Weights of a small GPT-style language model, trained from scratch on English Wikipedia.
Size: 23 layers, 8 heads of 32 (4 for keys and values), MLP 640 SwiGLU, vocabulary 12812, 22.5M parameters.
Architecture: RMSNorm before each block, rotary positions, no biases in attention or MLP, untied embeddings, normalized queries and keys, capped logits.
Training: a variant of Adam for these matrices, 548M tokens, 4184 steps.
Each number is 128 + 24 x the weight over its row's rms, rounded and kept within 0 to 255. Layers, rows and columns count from 0. Numbers have three digits each. The size before them is the row's rms in percent of the matrix's.

# layer 7 MLP gate, 640x256, rms 0.0756, rows 18-34, columns 128-255
098:152138118195135097124141130159100138121140109155144139177117150157166182090169089178140120149123134154086110127122118146097159127123168139131133136108119148106138104106122180128120112095130150151156127108120095125120087149091155171145130146121130127158086131125148092097151129154139115126139100151110130124126170142118118062108108081115136137118139100140080113143087116116115128108161
074:105115132137159110130149059167142128142126133164169108120144130116134137159156084163147173151121072141094153152149119139131138142147126174139132131157111125104123092070116121141116160109137102121134083139149175098148105139152129126126149080101149157163080142114137134104142072119109127142183113122131117182095157107117133108114121117111134134139150124080100122090122170110142092063126
102:093107150093169135132172132101119102092128155125120116133098174109115110122124090131148132096119134102093151143128107149119148135124145100084131139164159117133173107101133128143169122163142107140187177111149173149131119091127089134143093137136132176121142116101179108118128077132140118073161100113119163142130134124087152080140129174131098133149113089107118143097142095120148148148129
088:183106129119113106083151097164071134134104116106132134102125147086107162096155138151122120098101142142119157125145146153114135108116163152116110115168114121101144157115128122089166117122142124127154126106126140122147083117084098109122172171150113112123131102163085112115107141079128133164146105096124121138124158111143099087121093118146155152133133148085098176113144144156118120148116
091:107176134099080111132144134169133146146138088123145065184176134123109134156117139136141120183092164157119118115149128144144115100130136167140139125115167119119101117144133106142130092135114108137192117144149113113124147161148138127087112138127094112115106120162146146114178154112099124130115149089103102136098120106119123138124110091119130092101120128130170107125140209101105134127132
104:104131122153167114154091126091124104124175137144113092118154112169176136112098098090142128128163073066122121093138102116100122150151149102126145080112143106146142146164109109108098098146121116122117121129107109083128171179134139137095119087146181153150141151138122146136157145157142183171127104134113108105116128092100135139126124124128148121118133110126088147152143162143167106138136
112:117122097109135115134153130163113129151156098124147109134125153125154147112117122172172121104119095118080148122137089140136150077136149147149139150109153088089144141122119203118087123075132144136120169101137145103131102115131175180175123147104114135136137099127138156122186073130096122100131136097128181133126187136131137139117136120115126127132115139137132117141116141136128130123158
096:137123170086127091141145126122144151110193142102175104102129096147097111081091149131161127162142132104100156104118144125116158102126099125151137124110164107141132142149121141146128150097148121119155168131094121143107129121178163155135132145112096113152135139113142122144131131131141144129110109110168130118126115143124161103127095128113140127121117107152080144134157099131106149098173
091:135152126139170153123142131113136125147167113138166119114170165124167129126109150145104125095074140093125134138092190135140149133074142116128096128122170139165087165128139142171174093114119154135154165120104073124103134125141135156075141161154101124080138079113138075139144140094066113098130119115130138138106139132143101111168114128144127105144088116114109157132146141101133127097117
094:105144151122126111085122096174144088112124157134129082129135157140156087124138101150121122150127134151112110118115128143118122108116138169132195148142170114135146105123140111134181107099121140160153128124127119094107147118151129141139071141159113126110067126128169142125165124116119093133123122118119170139119097145133134085124128155150156105170105142098124179116080163136150142165136
095:125186167134129095106114105175146112099160113135083126166144107145132132107092095136116186156123128144125126144137127127097156128144146118093122094131124170165112097109117115155109141113128118165166116128173148084121142134101119143160112085133115158155113126136105120106115102112129117155131114151151137117097164161119134137122126099101144150167089129140085143138157104097124108137154
107:160115125120174158120127104174143094097155130129078101160086143118131123123168117141125108129110135097125186120138087111120138121144137097126138133158129157092180100117149128114139131127153095130132095115130093098132170092144164124134114133130132172137115084145114056116120114086122169144128126109160163147134147145168144190083114163152143166121110115119132141098117128130121139109140
095:112125150144169117142118126122125095131143111164146068161115168096117159162073078136141125139133125152121103079095151146097111123114114116076120125194125188140129110077126120083135162148111164084112122128167143129157144126082124150118133091145156130119090148162102127128125068158112120122111134124128133108093143111119124124120135136143121162162161107120164111097130139146166142110142
093:177112123134138131101111093094142167130158154127094143171119098180151087129088120132144148150144142099118144104089170183147132141142125123082158153157133121085113088127124086103171122130114145101115122137130127150105170131166138077157145144157148187136119107121159090106143124124107173128119156174156162170129109140095128173126145139088146134152145162150157146093143177144116111160120
108:117155108125149124086176145119163124077122088170139087113125138184161124088101121143077135140121133135113122125116135088137146141120187103131143107124106133161142128113178125102103091117141140108135087129121116168123108130117164133095138139112096118153109112144155153168103090134127124146146157113167113157124159156107149129140176139165112147087113143102103138109096118097133119145120
102:148140120153129135123117166122092129162131090110152103136109103134158174103121120170108150104094159114096068111127107119161122132134077130182168124136172161102142156135093160097142095097112130152136133092075102103082123132088151127115136137110162118125114140140122100104153123130152093076099142114138100140118153162072121117142152130120123109120143143115102101106113160129127121131121
096:110135130105132083106117134133093161127110119142156141114140065149154151108136122151149090115117114121100130114115113114105124107137113147122131098129201131141159132114108119128141162087144157131126124130124174138057165138115160114105138127156142150128141090122153139127153137113092099096123154121130152146121142157138171127116099112115134130118126095130061150132134146125131141140149
# layer 7 MLP up, 640x256, rms 0.0727, rows 18-34, columns 128-255
101:101145141136104150088084120147105096178126063138118135119142123100126130113168121149150087100097106160137156150111128126120104136148142044109112136084153149144139152152105131124170131096135127122144095104130153113107150185103118123180189138142110105075096145120149125118144154131140140146117143095128148119102127130132150115144174109144148127145118127097107110163126112156139149111154
120:142135089120172147106120144150121080141125126141105127110138185116109166116123139112143104099104128116126125102120119130084080111146135106150158123129145146106096102137124108130120167161120104123110146126105161154134088128145085124184120105084143116111117143143069119133125113157098108107149126114155149139093117121109136141126169133087109126104109128131106142088146129118130108153150
099:111139067143129133148144127058105112137132136112116120136088119157114149153115127128112103123091133117121083143114133139108109130144082137146176104069126137115104154103142156125076133098112173140109139145099147111111142099118140119150119130103131132108126145127120169122100099125129165147108141164090139100124125145145078172141134141116063130131139088159118103116128168108110100158131
087:140115090133125123167104130123128108169131078132116119122139110163132155116119148171077136143137134153109101093158145141101114141153107170097144101143198124096118132142125127115157103119109114150114127138125128112176146148148186122131145130123095173149120127115112108109141109136135120145069130170130136134135138136099154126096138133159101124128101138102124098109125137170123109135121
100:131156116081077120132137166166132143142122123136132094151151150089104127138089151089132107159098153135173102108171138133107108112137147139136111115093160105121114138152101096140109104127116115121162138153158130106139163128180143143117126110081119090091146133119118134143132149153103091139097168085100106100131098100131123137152087105102104078116105134112167075118186182100139147120126
103:113126122136144090112105105135110150166141117143130097170169116096188124136092123121131132109140086097101139110145125207130115118151144120137144096105145100096101137140111122136110099139115113151131112134100177135130146148171098146095100110135187146169097103140154110133132142121156141126120105119165117149116126062131184111097132103152137111121134130147097140145115162118119139122128
113:109149107116126131096133099159148144130113148116085149094098128145127147155114099102066126142114125114121122112134145110147111144074091094140112143154116120158146125073168094092107076126140141153090100107124151147129115107097111155125130148114188129099122126151068162121158154075156112125144111119105131105095132117151119118144158166144149155101144150153141113144141161129140097169106
094:116077119138133095166127083149113167165124149131156112138134125140123112076112148176117124161132134161117150100115087137116104089128111141163115169098120108127126117124116150095132120104125070131152148135099105114116086163163134139116129116133136133155118116172104131119135143125160129134124095126151135123163110100132177098100091110156190114075104145135137117149142140142156103132101
092:110139101135089140169131143111139159123101106112102120097095117161128083128091131121124129142161114102140113149126119094165127138140136099142146131121078130140163126138082137127113102168132141149112131142162159081132136124162108135168066125091150086115133141109132183130058142132126111176108163150148121120107104121156139114119134169160150128139103117170131176052105077163114087114134
088:131129118123075096123128104120132161165144105147130148176144089132122183129118133098139133134098103115137149082116115146117120175106134108108088148156112142117106149134130145092099131140114107100107109103138159169145112175107138118066153098130153136147141119131113149115113126168153140108126113154139120135091153141131174156106122072118116144112184109146109137110160121141153073110057
100:133152154116116110113118140156152156095148129137112157141140137101101122082104120113116151146109147144153131154137118090112141122147152049106092124111125160152097102135134122125156105116144134152153137137136111079104127133109139134137129090111133120123143125131111140129097131103135138150134105155130138089134140177111115151159116121139099143147085104123116115124109071119142125113151
105:121128119131111123184140142084072170117137162149130116143130115131137112079151108171143133135158138097130069120114135122087128135119126097141132086084138171157130146124098109120155146142133133153152134113144127109118084143088090101092116141107117137122136150153130161135098117136112130134162085145134040146143114143149133107127117130120095128109121091098160141085116104102104084116145
087:139064131137151131168123150129176077117162099109140113154104168109095153166082112104144139123124164094136131124072154120141149107109122142098092110173094158137114104112127127077083140172135149081139130135133113134140160103096141134146149122094112126107132142123151171142101110110085154130111172124144137096150100130146155171170165167136111107132130132120147112104101120154133125135140
094:151110114149150155136123131096086174101156159114087143182127073141096108130135142104128115108154127113175097123075145167122151131121135075102153187146150150115139076132112100106167119117149149118127131174123126131080152108137128125149159107138156164139128129138160088162109151149160133168103100132161118130128098146126104170150159123158144146110113115132132166132129135161182106140095
101:118161079142130122120129090117106119156136115141152168114115146148091106127122115131091157132130146135102147140177059122125101120117112133156084164153135142098108132120140177114092122132118139144089123077146151082138134109143156104187148129150148102131116149092136137102168121166097126077121207129131153126124109135104116127124154152102082149125118118134131108108161161145165122115104
095:125073177168170139156102123103159093158164155120123102147158136142148112138138116126182130128134122131121129114108125167132129101123140122096156151113140118125112107138101147101090113131125095124095129144170123116177119124132082161147112140117127180138102123160108125142132169137129139124122120101138110136142138138180151119093079133087158109117118151071115151142110162126093126157101
089:093179091128117148098150118149104100175129102136097157131119134124148147120127119129101141162121131155130128140127091102110114143128113121112138127130108116109130140122132150157143108180108122142106119203152135155118111154148127125132147117126124093140079137117115143126126108117170092128142123129099087107070150076095137094109170152179140132124116121120140119144147168141148078143102
# layer 7 MLP down (transposed), 640x256, rms 0.0714, rows 18-34, columns 128-255
106:083152130123117171083125137136121106155134077128102136116115112081122126117158141137158089104087082145142175171104131124147113143146136048112111114093169099145148153129111121127166153098142141138130097114120145137111133178113083106157155125166117118102100148135146143146131169138124141158125155098148153130121116118140151115149172117134115114152116142124122120177133100130130152102124
143:151132102128153144103126141142127078129123126160121125102150172115117180123119148119153112099119121096141127092112114111099065114156149120147161118137160130109115102143113107127125175159113112107130160112099162150134108126155087143179133131072138128106106120155082127127128131150091114111149111120158142148115129120100122133133165139090115124120114141112118124068132129110134116152143
097:101138134160128119112153162131160126136116129114179103123080115131094166182115141126169116115133178128076121132106111145153115110137115140147139173136161185152107137147119140129105124131136106108070137167117162107097176126140156128134122096096113107075144110143113126117136149129114142142119144098083120156124132135154109155154123126126091106136154094147143106118116160099120104151107
086:162109125137117117104092141159099152151139116121145122116113112099135136104083128117123121102125146168151136124156152152090110113130122213125072129169115131128156086134108109077140134118154120131116114151148123139145132107119097141144159130099108107105114105122112094103085109110123119140120128152143119137117139101165132097135082111165144124120127170099157150100145136163120088147143
095:133101126125144148121128138135107088119128183144134166078102143082150122083119108109101121112150131102222115140139113147112075142131135093096109115114111069135166143139115157133133138094122146105081144139131125159158145098133109159138134136100155124134180142079108094146097112160146139132133133128114119105137112149142127115121128152124078156152112136115101115137151100120163108125122
095:113117135128144115144110161106144101121142140137124087108153118139155094102137125082149121146147141076187112126128088130122100117188121095117136095115148108167116148147116114104108104149105117102153114143098105083126160140130153111130108093157176149124146149127112152141124118183141161163123093154101111131111124120091119152168133140116099133162123133128122133132154125152152106132128
116:102128123119121151123077149172154130129124109117135133117162165114128148143102108128092107108113170121120145136158148128142105152100078116123161142133116080166150150129160109119105068110111114138121141072093097132088119129101096144116089169113175153135117110152077124138128144118169123138181130141114145115041115139164114130162149128146110118151138116187117152128124134176107116176126
081:162149120108101097123060136127125143107129193115151102091153120140082105098142148116142134144132137138211113113123076159141095127133087121135036166101118079158132122149092111095121121108127099127106099134097105124113182175136141115145095121126131101140149156119105163129122166158164129126110151137151120092126103133103141117124142112100125135133116138150156110152102148146113105118120
091:098125130174156176065135103148138114123154174142137155187141133109140169133133138115130123131087145173152129125136132146125132102128115115132105106114123165126099153122129117137130151076160091156121100115116116142138130129104147114113183096163144155122170136149139128138154103162154156097164128119161144126166158163132127163115103105138108105121104189101153091156116125121131138147156
094:111145150145092080081097115131138159132164125139127144169130074172155161124129116115119152115114112096018124091096111141102148136100153144122121170156123143124142131129127162105148139139117106122125106100132177124124184166106094134088119079140143111099086108137137138140128127149155137089083113112111145119087111137118176125084114104113089124130145129160100137088138106160115093117097
096:122079087093126146116143156116120128160134163130168177085119156089103146117124143112119094113113118106189164119111122105165119122131092097122113156133111090100138148126166144102194126137152168110110149130075131144111098113128129094092163154124119090097136125120152152162121135111113126121148091104106169153166117108146130110151131165184108111103148119126158122123092092132169157121130
103:099099175126134115151148143108093139147145108118122133112143103132139122128113090145126124130143086133160095147114152089156120161152123154109114098103149136106124119118128116147159119105121119097112094168112160142128055156096118109156134091104097144143115102137115194118121109147114131119109105138137093114135113152102160117099111124108151099127146145106178129101109141122146113164132
095:161088130112124151138147161134147117120101082111138156125112139126132123170150177098117104151160139103109140168123129138153120129130141153143098123100113119117090139178143116150062131126128100111153126080085111138084107109104139104122138184081123143151169086075167180127114124079107156161152123131138113149151138113151164153155122102114113083107133124147106128134104127168099108147143
088:111145108111115132149082162158115129106136146146170148122129115117081171131129127136128099105117156118195108133115088101121144113123094121148122107115138116157146135154118157155119099120137147130133135128115122101144071152087122192091139126121122106111127129118097152160138147141179094157145080071117100101096124152145096110148143110138089151128107087103105141162097070112147148110135
105:141129092143147115115101107123161115104121113141136138088108180158171129095145126134085110133119159133075144066157119101126128127135129145098113131121147135142103164115179141118063116120130162095096089111110146124109133119133137110137114132137103109149126137110153136119141136178124127116182194103171133194140146133103134138142192167136108114104106150128091152096119124140130144144139
097:121123120157137146070129161137119097196087138105122073145132101128138176121138110186129133102141107141119095141101096146158123114118129123136184110117130168123158135079087177123114099132102123093132138104139117146093149126136137159153136183114131165112134102178140072138092108124083134139093131117127096137096136165084111119144153115109106122122172134094141150142118145137145096128091
097:091171104090128144094115094149113152175185117135108176110130144137145151115132138111108136136128149130132128125157087114101129129089108099118170106140177101120140145122119142167147133185155136153102093182129121171087137159156157113142149094157132107150095124076122149133121121112160094080136124136116135113091129125109170126130134132133171131091147119129102127133123140115136076128112